Weights of a small transformer language model: 10 layers, 9489 steps.
Each number is 128 + 32 x the weight over its row's rms, rounded and kept within 0 to 255. Layers, rows and columns count from 0. Numbers have three digits each. The size before them is the row's rms in percent of the matrix's.

# q: layer 7 attention query, 128x128, rms 0.182, rows 21-31,53-63,85-95,117-127, columns 0-127
# k: layer 7 attention key, 32x128, rms 0.181, rows 21-31, columns 0-127
# v: layer 7 attention value, 32x128, rms 0.194, rows 0-9, columns 0-127
# o: layer 7 attention output (transposed), 128x128, rms 0.132, rows 0-9,32-41,64-73,96-105, columns 0-127
q21 063:179086132126206160152169213134132161087105164147112119163096120130083145111116162133152138092103103125146176134086137127147084106124098131121065164112157114085138179099097088128150142184149160162117133118139126144133122195122159155148117167122071103153106194156104150140113123108142122194156142165146155064127066159113139090126126153163148072144126173073175085103178158105107113073187
q53 096:197087180144114117159083151144114070064053146132117106127149098149100117123129164112168083103131113104097101141108099168146110141144113152152075138114111112073127185143122049132143093155089122131123189113178130137120146148174132108120155073060091160148134125114130095112170108067153133175158134105137118093065075107143195132140096134132084086184143123092185126078172144125112141092163
q85 083:189066131105125137187108151139136110030063135113072096138132127113109110108159168096170112127113095123109103161084119108117147168128159171102080126091163115079129155130120133170090106128118172133112175158191101149172128161193132167133183122134084125169105160140139118142128092068153111151119119119123132087063053100131173142153118135196072118137124114108129108128164207108130104104159
q117 072:173144155177166134129095171111173140076063123097129103126113145101061109154137177110117122056093149128155153144149130137114160210167160106133098157116112138126105103130162082156146107167157192131107169162139069105149145219153181113143203117096086077109120139143100159104142083119140114173117086116119164099093058123093138118150091099163139123159144185145144154092152115136101156087127
k21 113:167061134159152116106139138078173149070072129077113094103087167101095119158119215130130124050158157132147129133157124092125196194186161143155126142077136088126122103140181078167156110126138142110085152110131054146145155187160154085131198166119099075158133124105121162102119104124160110136120116110121132130094078107105136115164112103151127127155127122192115153119134175134060143091123
q22 083:109127125119151196119161195123091148103047156141136125157086134151183079102106182148111117183084168097121143211117112148129091100091149164120127114134192096074123160124136105100094129079182191188131117131097159156144109084147130139103138115124139133177109097152088122123134133142093112191140077148133129098141147165102147169124039133105121103147132104141169084144065107112136133061115
q54 112:076107157100100111125124226125157113090114136121140105156143150152157192054094132150154081117138153112159059156116109155078137171145104130144106169135194094125126107126131147070100155111084177177084117153126086162140171051151115173076154103129170128091154127084159098109118115126103081153116059108108113110166193144152150148139095121139157121119182075149135119119114146150103176088100
q86 104:059121101104116154117118189189136125106139139115116104168083129178153151071132126150134105105087142083099114167142124127136113122119151140138100153135194110124104134127142147089099158045067127146073095141079097148149119047102105174077118084153172106111153068100122118102127112123096110134120066065127104107169198118146155183177090109110181100129160107143139124160076102100110164097084
q118 087:092108155098141110113201251144143108073138118117175128116080123178183134113123096149113133137138150116168157111111113086101115092139147123119172112129192116126137105119142138116132133069126099174189102107074134165118136108124109101041135105092125093098088062102147141067096179123076150084143073129138118104134138161141132148124099133101110093154127117162114145126066093172100165070089
k22 125:118068127120142086126144189171127101109117177132194103089068163223129078089105109157120117128129121135135171122089090108104130104115082087150143170131148130102101082117123175150148103028094077141141069124127115195102115101097121156101130126072088133117128060134120098060101162093085121093121102102114106100134106159118143130164088120121113122105171134162114133136119083160138136054110
q23 074:164069143118115143103097089138135035155161083115129156066181114119127169101055097097127176104168086155101117063152195087090114161101161103131103140160116144163144181174079176146126156132072110129123138147155101159111196142144066104116150129102140095101078154189149102164157116132123161074117122103133110090155157092157108080144161121145138164140113113127157175135171145135160099146126
q55 099:162123181135083181129117128119124071111154109128088103102171126096109118116116097115189164131094075170160163077165149123083174172151150083152094152188136130164116116181133154137146131170065106148125114094144103152129140098136101126180107097101191137103147104193092092124173139183170187135150101139111124119140142127088112105134094051131120201046105137124144126138158173109173175133113
q87 090:147081177153108155143108078122129065093149109148106118060176113076099151101086060135159176105084112138107132073164205087075141159137159058105078133165167120163132150158123149147122118159076082150101128110169114164138130154135111143166101132108139141129103145200147090135176131176139165131144086119086090106113124140117144104171104099140109179108145135112083134138178184132203115154113
q119 077:148117119085083160161056120130167089147147123147123148111131160139110123103092097118186193112105125217100147077133164110094148133086177095079143165214149160126137081137104094187099114160154136108164144123144103129141135131141090133123113143105096155130117126178156111098174167178131161138102076184103100058095129109110078109185150128136082175129169118099160172137170141154188128105095
k23 111:129115102091044213128105146108131058107149147163117121124135187105102168134098085145125188109088144174121133088109192144103125096152137102105119137180154125159162099154138148165083134173137180123163150115135126145189118129130102155137104129093077142085135092182139095113176172185095132127116107162093087094118168137126083071174129098137103154132134162091091214146134161121182106149104
q24 062:154077127144161150144109119100150070150176123083160101100140122137042128173081073146111122125157185125113111090140182163101195155126088115164144138147144166117197104163124150089165103080104143104108226111129129129132112126112134064117193146152118152072115166166142110078161097134091100129115057131150138180117117115097141204120134147152114138089154148128074120159134136159151089139142
q56 099:131107125165149159110121094110186097120160150073148069145097114143061129094098165136099137140139087117076116086119176178120170125090104081123130092146132134146180157140073181054090109122094162134107198136105102129128108100115209068123165105107098141105125135051130151088147110143133088095095100171137184156192144118136120175080144148085130113152172101098085126148145123146174104149144
q88 108:157094126141161177138116111110180094138149144084128094165076122138047157154134147128133171158153118113087126058128145145087129105106083106127115073116110121122217153149095189071107115142064115127104213116116062135149127113127180068141137143134098141112124121091143158100138101136095091131110118171130166153188128118121127186098172211138159122146175120129080086132131142137173115164087
q120 072:093069159127154158166122111144195125166116191103133097097096098117091053138109148141102128114145126118131160071160145115073139112126139134119171073112109177107178070125127175089174110085106196141131160136117160183096112117134148066102121192123087156120112116064125154081101141110113127126102104159111140154198074095149115169140155164114134161169165125108089080161107137131164163196130
k24 133:132126163165115177220102136122193134154101147120123137073145107090101090134123143127111128171167128146154147055160124124047164130133146136157164058152101167095132110136100148122187160084115169162112133119109190137120137131112147059098106172114091096143111105078133165078069155111120154149127132094175133174169086098150140220116110197137132115128141156119100114141093137127138139163077
q25 076:033202147129077108147088173177100122158163115131172121172138134079119130147161084116117109121175136072125066137122172121145119110155109098158148150077105120194101099138154138089132119136081045074154127110121131119100138075106085072119139104143172155153178146116106164110121167134158111092134144121149083159102169123119082124116141125143146126106170159112089114164111069056096100171087
q57 103:118147144133118155099153151116083187132130121168134145130122126134155116148168114149136101083144163043108133190148134092078105177190142101165142146108167122165070014196119148139110136076110069137162138093149087114112097144084117092179111091152101168144123176086130107094104127185132172170082110139142098159107125124121101084139120111099172154079109159080070111139114123109086119120130
q89 090:067172154125100166138136173129085169121138146141144109145129160129149130109143143171142088110154164057126110203146115140065124177151113141180194134095183114135088018173087100088125165100108108166141138122100083167082095119110178111192132100105135139137151184075094134086112146151165150143064111130137107173132146119150083084138081115099161130107113130149118132148102110091093121099101
q121 073:111117071117120164131117149153088182194091146157122088136126117083099117128139179166183147109109186087124121112110165143140067101194090113152167122094121136196078080176106108123105126100101064141108123157168124130157111120129186107146121152127145085165134208144115114130107136185118076125110129079141137156186139109124113097190105102115115171083128155189113123132123112147131035173119
k25 121:119083090081126180143078171161090126153114181174105086161135121073091088095114137149165126123113165061113142105096177143137083093198126096130159187095140146166117088119125130135093155128132101160186138154164119159172123070111153119136113127075097092143146184176127108140147116202122078146103109096161152133144170074132096126147152169101111109118104131178077160183108092168092086145113
q26 068:123122141104112172093138124089099142160125071137108172151061096135132157158146172174126158108136103108106139172148095146169100093118119090132158147088148179119160079160124121134130182126161131140153169130214107154102089136157189110089170156220137125114142132120028157104069132165104112138155100150077144149078081139135096143140130129166132114139112123167147026100104148117154106160147
q58 087:100182222081045130099149038131100180171132141105115201147126111119153187140138100138129141152131129102078109056135099138151120144144094096170143137111117146139133106118173142160093135134116142157163104101133110128143113149120163091080168126116128094102112078074090185122138149151104085113172166109058144143120100108114159136135127161092174132167146163134105102115109086109152086215124
q90 083:109114188094076161140124110088121140142138126102118184169101096100111213136100101140160191102116146113109159097137092106172125098105085079169169170096145149152129136101175167136079135155076120118134127135197162115134105126114164132109151114192091176100123075080042154128110138154117106092186152150098164150128128114136132132124193178105152132137126172119116091104107129104145113232137
q122 068:135174190095101168111115156135117133145147120084112228138109086102154204108166133112120175181131073132084174109173119137117126146182090100114183083122130082191145133184153154158080096168167076106161109111154154120076156146134171091090203106105095155126138117099093141102133147104124143133148154123110124161158100102161140152104119118155147170114107190061161103142099102127138131129091
k26 107:128105148104100120141073173118163113182151106135128210171149049087124177118115101123187138184145138113121158162147135148146097123121072086151143107119174128146154151146176153133063132185150078153118150126150164104126110079115135103138195088151051160122136107080113156115089143144125121163157143162102148174169111119138190103135159152130108152118153175059165061186113120108130118135088
q27 067:171111145184130153081139068146140091107141106028089127103080127161113167138150112062102153119136050180129148136113092102117150130109098147168129126088129206105111146162143139133147125109081127111155115080199154103117135131109075104121113117107166108076191101134103103131095087103092095116106191089120131173133190101113154072117152117091098156102179113116145129146157069153136079129122
q59 107:151087111099124130157125113095153120097121086094127090148160121141135150098173094080168122074144069172149151214132087101104139100086095131134083119052130190116156134176168057130134125125112105166136106156160134129149189090153061085127165098126152134125143102187100127119164090142128119096153109125141153152180213101130120111129166182123093088077153138116181094124136139189122103091150
q91 094:148132138100138168172166148135133134102160086100151089174093163139169170112144129085189127128148091148150148216142079130064157118099082120142098081129173173103167141124150090140111105169129122155111099141104149141118173113157103076194116119118107101153173125133116111102122097167126068142162111128138182169181171156161112140147150177099121152078204088099187081145098118166077122132076
q123 078:127129131168114132127136083056191093074115091107118098142105144185100146089094034099139103132076063150135119211130101130138164133107090146135088114068126161091154151148143094151142150146114178146084074127106139121153128061085122097157124148123108135112182154151112092112109104127081074048151156128129168147158162139115180099196133136129147099091145092072163122110142121136131116154138
k27 112:134098159134155164075104102103123066089123109048141065125070142147099146089106111106103119139105124133099141164147127132087179115150105119100120124122138136116103157166178116120178087116105160121088104036125154143158126101128143081168139120127143074123154091155145120082115124147062075094150158155130175153134152151092210063156133150118164133065133064060142093152098073131109136140153
q28 075:139160153132138162173146195132145148111182105147113076154086181178112118117127143148143138111192155124144143107089150128111120160142144067097097116089128155116050122079071117147154102128164151195095132098106041141130121126172163153179090170121157105178115138119114081087111108124090069134075104204153094191102119163130141177172096176136136099140136127157102115122111142140122088119081
q60 114:131177181177121187164126149098101156140128133146105109185141129177132067118135082127104138155105186145137199127155155097134143146093140085144089141126113114158088075147151121115143100127170123192090125152104051171125101119157160114161099122139125101228158140107083053130143130140149107171165145155097147200074075156077138152110085129113143087105120139134112160083119106107120088114091
q92 088:158196190122129182132128138089125120134144120144137119155130140190114084112135089155132103159130169126142191081169152102127137161094131097133061083130066142159089077164153135139150119122152129192115103173108047149143112111150149121147081170103133123230128148103101030114112125165151114192150106143129133175106084170094134150133086144121163105101106144131089150126125109101092103090086
q124 081:128119166092161184105160145088114136120124110099080117168104178152124034126131069133159154162090121110153110066132124164147109208143153109118075092070116164188089154105138104066145091145147160164148134144178098147115130118181121106107112103103171093108111155128158111134168183167134114093087180142104128167139147116145163150172067183130077105134115113132145120111066065107127099119098
k28 127:159101135097154147078118147127167125141127091143107131212127173194084044125174077144142104145119142151138124096163139186150124191148155120084111094058120133179119115115115107067140106168139205120148145177146070139135130114179147145144139101125130080125113138113167095137177155153148168150093128165098125183146103110115125126173058163143095141139135107124167130088095054104132081151094
q29 067:158059103114145151128182129086177134092053146143128101091126095080162153129095133169084095127091114164123118124142151118107122129133076148128168144140203131078126108076154141106118079134209156167125094178135151161095111160150102186176083170104070091157156141106102138118150126113145092154162187145137144141082164130082088208116132100092116144093135066139155145132102177130149167130133
q61 101:155137134107190116125171074027121175129090134173120150076113170128129162131167147130137122116145150120109131146158157104126158118137115111149154110101208109121129073146119174111111102170120155163110090147122121095101137128080132112159086102143059115154103157139131110092145092099183143172107144158157150089116212108138070116208090144105161157118084096111137097143168145136186145156216
q93 091:168125129107183142135212080059103171104110124169112149087071178108094149104133136141135135082167115106132162180111123154114151114154122119159150103108219106128156115116149206114131065187123127137078094141115166100118139161096158092196075126142082130158150120120102138096136091101183061170110140146138155134143154123142058151163107133140139159086123100139155107124165157112152154187149
q125 083:150076122072187177171099158125131130140094125172094119133088157064137120046137132191159087131111128100140121172133167151114110116160103098105167134100197119130117135177129136119112138163151115107096131086146167127139120119130080150129124101101050114130069076109119100143156070042144132167097092174186138161147135132125094175155100073107159077105146122166171140168137120144132149178175
k29 117:197100114105153164155135138137088155151090118172111096134055134029133104052178145130163123124111176078163147154175177162141096116216073097094160146166156102153138140180165085096124074183143134135092125117137157120104115094144099122141137107110099115127110128086147123126129070045165128136129115138145127120141126146116067182133134097128145101124132089152138106134103117164147119205136
q30 066:086166111157092106129123188193143105134120116092177122093089117084147076112171173137055134186137185126070136138196122166174159105125148157122151155129057187128112101162125127109121128081116160154162147116073127095175131094132146145103167111138175151160204136108070132040152125107140162113098166119141160079099145125147138141099106124125143134113096064153158107171122098128114115115090
q62 108:106130158113098066150107148124129127113114123122159084133097146072098070105165149115055126133168144181123128164214154187135123103156175151156121171145075087189168120140185146115134107137088132188111167129121114062148113118138160164049100153174191149141163173173161136077130101145141133152085165138138118109132113178161072118124077130130154082157120100170107162102159123127132119100111
q94 113:087140133097122067154141150168114167113133130113122114184084172101136100120196176139080130128115115156134172191213142189105137114140194196157159151134072110151129111120184147118129100110090172163082144131083142076124103115123144148105110162188181156164169142153134155080138105149172141103076153115143122072150147181187099161143082094141152108151115091160146140120110112092089122132097
q126 080:098122170117132112130118199101149124169122156078132112160104140065159090109118144132092129146123148114122100147113132165164128076211140147182163132151074085173150170163115086164120187162092106166146156145119117113158156144120171155111170137138220149151080112097105152057120107126116184072117181151115179087146160086190109107127129168140114123189135111189150163118150093125162127110110
k30 127:073138183116127102130119191127152120131113141099121124135139173055174097105132170131071142108130126134141093102135096139135138079189170158180130093139116094213087161152153121121117135129122107162164116147093137089160119135135181149168103148151211151128091098074107158053143095144132201064102137124083140088101184092160134095130086119159127092156119120191169188110146141152120140109134
q31 066:147156127168140145100130147135155129113129107164127053174164162073147140106110147169099150147099143131076143169130080162187111182067139113162150111094164089122118087091168128087171149144139128150094097116105161138106112068106129181129119128186185160106173101122114166096077125089136160129130129154082097110117117182111119090118167092153147071184120064176190150067130153169181143101118
q63 095:150155109164119134154157124115158153139182123165106120182182178096086197075152135148071156130116124055088202099118117122099135154090165068153175121117162123117136114129143172143152120151171129134096124166111157175060096101092137141144122073142161123136158089103143162113113202088151125091105140144122064070142105125088136136098110060097131126119137068181157182115116115153171105149140
q95 091:137095108140075116115180137175129132130145131149110107161158198089097132087151128142071139155091095099087172166146137114109112156086176100157216117153172084146124110115131172127148114160181165125112117143082155165083112109128151144113133084200191140141128080141132145104138177082143116114071143168102056091137117166102137147123112075127123119119100075190166170091124134131195084164147
q127 078:163139122093085153128117145154157136092142153146186075153148125116123068133163158144108129176092152088118168164164116128136130190083121074188171183129110126110104145091135108159171094167133172108110101146166153120130160087120130139093149140190137192152197124193066109132065132093134151122135191095144080140161081181181141107124165141116159134157088103141146152049101131102121105147154
k31 119:130150122074074156144156115137131123124075109127116102156160129094171061116134128159107162117074105127142153101179094133148091222065119100165175147128152135162151171084167134184149100154139127135096103121192129151103160094114114117109101145181106189112152087191120110106080163052139145090140172096145082125140130177133102099136136107110115105156103136175108130042092092151124096139167
v0 095:114150098139141153122096136094097147102078107163140220173140158103121118136166086130128179156140033085102100149155091218160142145055106100072103142138150110114109106158166087127150122090064149094130118146164109162095117077130112104124163088127123125149115144123099099122146133085137090077156106202114101165104160167052129143117181154145161133102140148118112166124134129156157191126154
o0 078:172062075159164174093058170052135192101153115162124090124132110101103128115123075111124138155219124128100080146105091120141169145143135089152112153137123172143110139140145123116153105136111187101146138151132124146117120158170126097078150138184184072132049102089097139139135158140144158119083190096143114178087094114088191149153146135124121125120092174122131143077122065149146131145153
o32 120:180134108125150168074091196085172148142137124106152121094138099120107111100108131115150108138154115136118098173118148142120145128101128099181124181184145146141065154108117147061160107195106209130141112137112179169110151105186131131114140119160125105099118085098099183123118162111081157106134142119066175131105091155028142123130174141092133123110090140138101141090131041158110094200135
o64 082:140098036074109155154107140115159148136146167131080139131140087107086084158171120139224124098164127183113102094080134128135108099075170093158114165135173106151114139124079144132119112124144171108118140151089069182166117121176100121101133137163160081164124120134094066104186137095159156142076173134102111153122082113075165138140168104142112111150121127150066137167123091112097078061119
o96 113:188059116163125124157133164110170141195117183087160061088131140159106130109092105093075103063158115175133128129097127099134153136137144127188162139136124167150132142144132159132134115163190119143141091156107147070144205143135128169149086131102089103082136158136163189162113089131111187150137136122122194118099101105181095115164111134067068113108132166163172112147095095131113077098162
v1 104:142099116174105180058097155151126141141147095128115101109101157105147111172152144125170156106152075146085150147113099179156152106102166155119116126117070117166129099154126087061077153165148083152110102193130088140155167105116207130115111115122126131166114049139107181151085128127096148089181091139093119171145187090076147140083094204120124085145121118157094142101109116185104097099095
o1 082:134146134121035179178178101076084124139158125175126155187112164109139112131067119145148140069070105147135169115141108107117099142099165124115154098180090133122118140142081151082105111133120092123108137066124090134163185168163125131116132182166186102134148102121104092130060165096173094130161114156127125195147183137108125126132136154115128155173143064160190142098178059122115128119107
o33 108:157107149130065137138171117079116115138132183133172132141158169128183127119033096112132145145091095070099185132159159127139096120108128140170129127179085165139090130144072122110087114140115141093135149110100085084114128127143136143165097141112173078147151060123078068126071153112121153156145077149135104166101152115160093086123142176117131091139140105243130079064102094138108138140107
o65 090:130132094101091106108167097150099145194125155109134129129120168106089149138164135133160168134062102160096163113104176081088083128116122071133131099134125123161144171117092142141101108187149068107170144114114076121135178163110124132169127104136183117126116101112054120131141160092132087139080145217102118145032148193121150117056148173116100092135164128159106164084099103113091106117086
o97 115:085134149077150087194140048111093123105097227170138075160207135167123158102131077051105131142092117089120097171149080096144116125072101105132135140131143184074105152120127126150126116089107148082105158062096103116084085141137077144154154143154147132108141117129095100101143116117137082130092095125145121145152154155188122113165152063106120136079174132119143123152151094104121170112155
v2 096:109125111190120104107098115104210167110140169123145178100140152132064129132146151077107156164146102129114096150120078123163148118108197102151073115141144158142139120091058152185099130095166108111179118093119085158113097137201153143133101175074106129133106113212143130109050111076096117131159129132138167101142133162135076138095109106127147136168143127197145104108154195098127176144159
o2 094:153103129099077116105169144167122098110165103135138163134061177112144148135155134098081135159144077125161082135120142134156144114123188097142155109180139147155185145084034152149074164123167142126108144147169166163159105073155092097130128148104093109136088066186131083193080115103138116111153102092115093099194134141131120110131149132164146146165102109104123136124168206041113163131130
o34 108:113133148072092160106183172166148127145189120136139156141091198168125136191170100089073139122171108123152070124127155144153124097126163046171182129117131162153142109088070112100128159110131186144131132100104197178178105082181111111124088127114115080169105079133110118169085139132137110140155093097191106110125180111152111113149125147121103128141115066072095114139112163085110168126148
o66 087:137106168089122138113147135135091139161158097107138140133144144138098154133124094125166169156146144117146129162148138151148120081109119103153151145147131134145082135089097117138107122142099161086112141148125214082120122036104114118123089103161128133164109074112140135105010113108099067184118175152166103108225193095112142202170133152160087105124082126098132067146107138152068169127124
o98 113:164128124099073133170130135141117103125130079142132079155119121155153138189116065143108065126137111109172056097131110135158088205131161134108190143129145125128134139135183126076072175153107163134082142126157171096128228107102162132112117078176130115163141104122143146148165151144167141126083034111134098098155138136066128097126156178133158095153135112054148158115094134108116110153098
v3 104:153164166074158146159109074112114160133125119143143169111181129076100126062145120123155142118145171125171191078074162172140178113100077111179129104145140112155173117132121105152157153112145119117090088144166172138133113107175176178145114074080127179198105125145099110134143163148116153140093135175158135128099092144119154090173145133166113069152082167154126091088114134163136073195065
o3 075:096197136133182170168129135142171114127123114078149124123211125142137117184167126097064085172141171091115077149136146160119124153113078179107146046106190156113164177136134141183168131149118153104149095176087170106143084115122164167129067121099135150094088162083159139114102148116102129124103132158126133131083124069099142085141119151115061086103106181117153166104110125172154094126125
o35 104:160124143131157179135121110154109172155085135123136117095125116086128187163180101068138120147127112131080130125057143122144112099131130158102166123141179114133105142141047120109123172101118068150168110138144145106152142103145111229144116095125178160161088128108136131159176156126137167118144094103129106144101123112207124145133092137139047128088134214210169156090100140154111066143091
o67 090:109140129159120128098147134210158120116111127175138159122132151095159137128128128102105122138107128123092192083066107160110172131152103130170184158102165150201088160138050105145090156145127109140153112158122102165094174097179152133192127148136148168164078092117122137115185135138155152093072107117108130117070125154191153117116130133135079162174129205100123216133107094140107061129102
o99 109:137043134117110085118130173132108112093085104106139110132122157165145148174154127083078158142167131131107150137150112126152078144181171157113133131059163140086078083110143094127152192137101135104124171144121128150134152122064110087139146179166178103073136108083172073113126136069125169100164108124057166161105148073161140132093140129079142169143142133095101192138096161106143159051123
v4 101:145162141120177116130070110181111136115125137142111199092140078120132153128133067100026169130149117108070153112114092139116137059115179145139141152150124148102102119130145171124112142134143132128069090124115149119109170145183148111147149125115124190117156085147115061163119124082102108163141048139191078139122147058090127141174094167141113139097088147117052162148128099137122105189159
o4 087:118113136165170128174143121110112065125145119133147126125076108171103168114087128116117125053141151132116147173094147099089124065152121121127126181170088094071058120159181149118151134077107112122124117093151120110107135184119084116085158143129080142130234132151108097126112140183135097147084094142157100105105175176094060133143062149141179160115139081130115131127137055180124105146161
o36 119:090110129170177143156131128113104120120130103149128127116089093167122144165133196110112156070102131112074181154099163182114082021087133082127102166189155126116098121145086145163131134118118108113101173089140178140141135161115028155098137153117084132129147111124074073135127137195138136115106166126156129107117097155091156146141039092154166125137115129097125124175123051160154112117112
o68 089:097108098155196097166058175145064168185149166102099156103108123125105146139143154123078125050080125115031154122114172166142073092132109083152162177104155082120095125112122145158122133125119140173116094127153146111105164135118173081164154118122185139115116142102075124119154103141126140106169118081098182132160122114144125155141097174184183074126107114126094126155183107154086172129124
o100 110:061100126084082164123183133065172130117143104199118067109078152146101127142092149154179097097115177129172130128123159153186129173151060122136102218130148119131073116104089092117144114112152146146152194122123112120156127156055116119116148150100122082123109143131118121125105091199147106078143161123063140086108091136114149152098140096110124122166187085097160162119100106118135153077110
v5 104:131097110124152113166121156130104166173112095138046142136124119131119169176116221141091117128104098112131142142173123178122155058139153205124120119103140152116161126081105090072104101107154173140136194194097062201151081132126113111078157176161106093160113149130107135123103146154178074124165141124144106178096129098138141149121169171096154070120121158140184120109168122121149138143080
o5 073:106177097184114148121113136142128180095096094098076095144142119078134112163127086149139179145122172152168085108124197129144144149111129046132118092129138089121138158112154137156144207164120142148171152118121123156179162105069092138149147095059131167127123175176137158073185108116172124115132198080164118128188103095162099089095144119147136125181088099099155145180102132119134177111088
o37 114:116134135090149108090160108133123123086113047148119085120140100070126123108091162088110103143150134100118104104154174081178100096112203144168142157153152068135154166097192074116125150163154108158168179192123137118132173137124129117122138117048136119133107163116161112076106121097197174097160129115138061138177100104116120105111139147118179099172108094137134158149107185213108110153129
o69 091:085151149109123034036132181127101149114129131143144107036107141066115147116043136148113110124149144110111090123134130132146124147102139125119108208171155133151060134110146099122072122119139118125125137155143061109184178112166127126140120100114145164142102140153209118122165115117135067100137173116163116099141103109096158061148146100134122122108102164126159122125111131213122138098184
o101 119:120164129125148188110104115095126147155087157082145180179099103125155073111130106104174113143094131098164114136074175093169148128102080119152164186142178123157145140104169106114169193180135164085099137072149153117148176058106134119187094120155134108085102123162094114118146165090112140119147124179097178087148129186181101108144167114156113139129112069101062133117103109181164129137185
v6 089:097164091139122123155137174069105133135075106106155126075099068202175152154135083134101112149135173131098111122097158133131142114117103183147155166146142127129163109064205182131146114138122133133112177159163123115037118092046132124113160105119143071062127118114142153106091171113132134123133161194146124118179162126144114115154134129118056126155181133095151108174121137211144100125118
o6 085:162156096111179153105092155077158131123078104196115121128153101125116086175130141148144107041122123175107063099168109120049123149143081129117089156149151147119118156135180119134134123094156128066109165139119114151102135152155099132069219128097129133109159127145131168131138142095086108094106144130133077140135174079162146174115151232078161104145076125115119135096155165108126103089163
o38 115:119217136139189083125097144139129143105096100132093137117151166131088131113151159080059128131171107178173084074121138126118186160167098126112150090145142129139159137105128142115121117069123068140120117119146104167111119141178106118110219126143135139130124076091105169119085189101123078118108063124200092127100124140129132171146130189093101124147070138142117079148135176052111085146127
o70 097:191172103126104125176100158118112096120110125139155135037092104151118129120106138119103117148134094130080098105115148089139144132088117130120145098121140176141179203146152181138155129101140120113135195127128131140075152108093097155107136147118192119140130103192153147116150155127139153097167097114099106184183119110129123083126088170183082137209102136144119056115106159017152161129178
o102 114:126150102086107171097118123194143122138152146159083173206179199155059132128120153127150138117141106197187114108104124119143165186162101088072099108073063119138111150147090148119123177070137087130159103198120120128188150167171143108158092122142101124083154117082107115124165115110139094087118135137128162086099175151139157169136126103130128098099075081166094168130143135091123130120164
v7 099:137130164112106111167107059110097130136138143107133075179140091108139122166130140102124114092089148078118125097100126122094088116111110071070119149132217191147077125152109151179105138145160134127122056128134145098136177089141104127179136173114096122156159141092118119104126106105127106127128164186109055080149122213084082131120095138147093060089144176123056076142152118088129093118134
o7 073:145136154191137091126086164122136144101122070130112090156096119124088130051151144108136162104079098157127102099157090183159099116082184116124122145090155165153100106156136050151096137095154143098155112105144104134119145133145187163176100132125098094090108103099089140190139098117131120131116163159090122157114117143131066147162164196166140128133136153215131028142147050130140140108101
o39 110:145136130143120121162106090080151162134090073185149079100117126130120143083091159125103104160140110113097041100155111198153088113058171114075109108091107197088130087156132098149121088099144114079178152146161108094097147173167175176181117175144110088093134123112083105173139153123175151126111104129138122188138145109150084137150115097127151134106115132191132069140128113107134155074066
o71 085:154094113197086135099110095109109160078068152085108139102112103092117139094133193116193143107153139087088053094105105151124071151185126105075085167145190129097105095100165108124154146130122148091163144154137147087105153124126165167130167088116091078113088145167119116186139117110151114095136131127112131100113164153119078130170139090132133086131110081181122128179203180087171095101122
o103 115:100158095151154131139184110118133149114147089077100113102110139143121122050138126132115141158116097133147097108167114097157199182110149146187144067119116108080124100111156139152165101162112140108159203141097121162158119145153146163148134106166158122110097107091085089167153148192095171142123098092133237104123118077122161118147152124180166145167135133107159136039172071170148155094124
v8 107:120086219146131137144110128109159122162155105139095158170182130105129147114119123142105146136123136180099067095126138113163148194100163148137119042120155129154118098164116198075108096117195173099134120161143075106144140120192159094088099051191140086136157129102119123125125134161107084091125123131086190143158132100184112155154123220138123056141124131139131103122105105121132102157126
o8 084:157049176139133178169122156155189141083123101108134111143119144207112147145085113144163147091205155107070109112080123145166157134140108124177138145180173179115179113138162155097132102098138155044147148167151119170089114111128128101080094113122147144115104119180137100133081049146089114120069141121142057124082119127082180102145145138145122083118129150151113144096121151143168084127127
o40 107:134082126093119121147105143154089118113124118105126196137148127118089150075130094144177103099111128112127128134060168143199087118136105113164117094188152156111123143154151177094056122080127096068120112186178097214155092120164142081108067183132173161139140171123079146089152063106102122163080161088155107120105164141095167119159148109122091071095155120113184124107129130137115152144123
o72 096:133089122161084095203154158112106121089122116152127177074126154120121107109113096138075137086139150129169162157131158173149139164135071105154155088127227168127195136098151131076078082108148134105109162188159076150142118126094117071106119158149138085090115170146089120151079098125116148112102158104100142142126140114168144155214122191104127118143110192092142096090126120161131164123075
o104 113:163082063130120122114119104166158155094094127106156108120111061163087132138127172116126107157131105074125132159139119111151126087160096080164164177135169146095153088108120130125085123120145090161137166058111174161180170171130098172077153189068153167110079121163132120101129102115131105122118155123224095123111155150094161124078191041171142099098146143129106157144169124140171138111139
v9 100:145175192126175141103144027150165160136141147105081211106136089150125109143153131132123188092142113076143071109094168093104120091164063069135150148094148137158140102089122165123073112139115119136154121081108069129105167173104094085180104152124165112234110150141113086127148089122096110156092100141169139139129111127139067137140112133154124116182138120120123178109154120136112120140160
o9 088:144068118125163148103112135202146158090109153171053098119101166139105125144090127157143079140152105135144132144088137157176142130203109112103093150110055071106124133140158154172193160126103145123144167069119087122049119153103103086179144067099098143118147130182100107095087133154082137151078103098147123129054090169148093092172144144080148121163131113111130158141115113140096159123164
o41 107:167109154118165102095096129180142197093122122148119161065135150119060120159111172112151089096142074134169139148110148165167123120135096169068109117050093078067162107119151147109133161070123151128128154080137072099090159106114087103160102136123121115085135144103133076101085183173106115070135096123155170114084130132137127156174143156111162114186143114080055166110147117170117171123131
o73 087:109118196101151144071148146165185135152113117125150181127172131095172150136126131084150157091077101151149135122126068146118143077152091125192156114143018162111064108171125158070114146134157126143155161105127133123153161121157085132102144070078098130132135081128139102105133175099149153125128104164131072094105146194158088174171112160168154103177142160108106104171124159145093168169118
o105 113:171092075130132111145129126110111126098076124158127050157134167117121137122076088116165066171112166154150157147131157133124140151124176153127132144126096075157084141158108146123154198127143138082094144139131158131102066085182184172128181112111105212052147152148106105100074142131104138102105145082110134145121156168151203077116137157163123124100125140120125096114127104138024109149102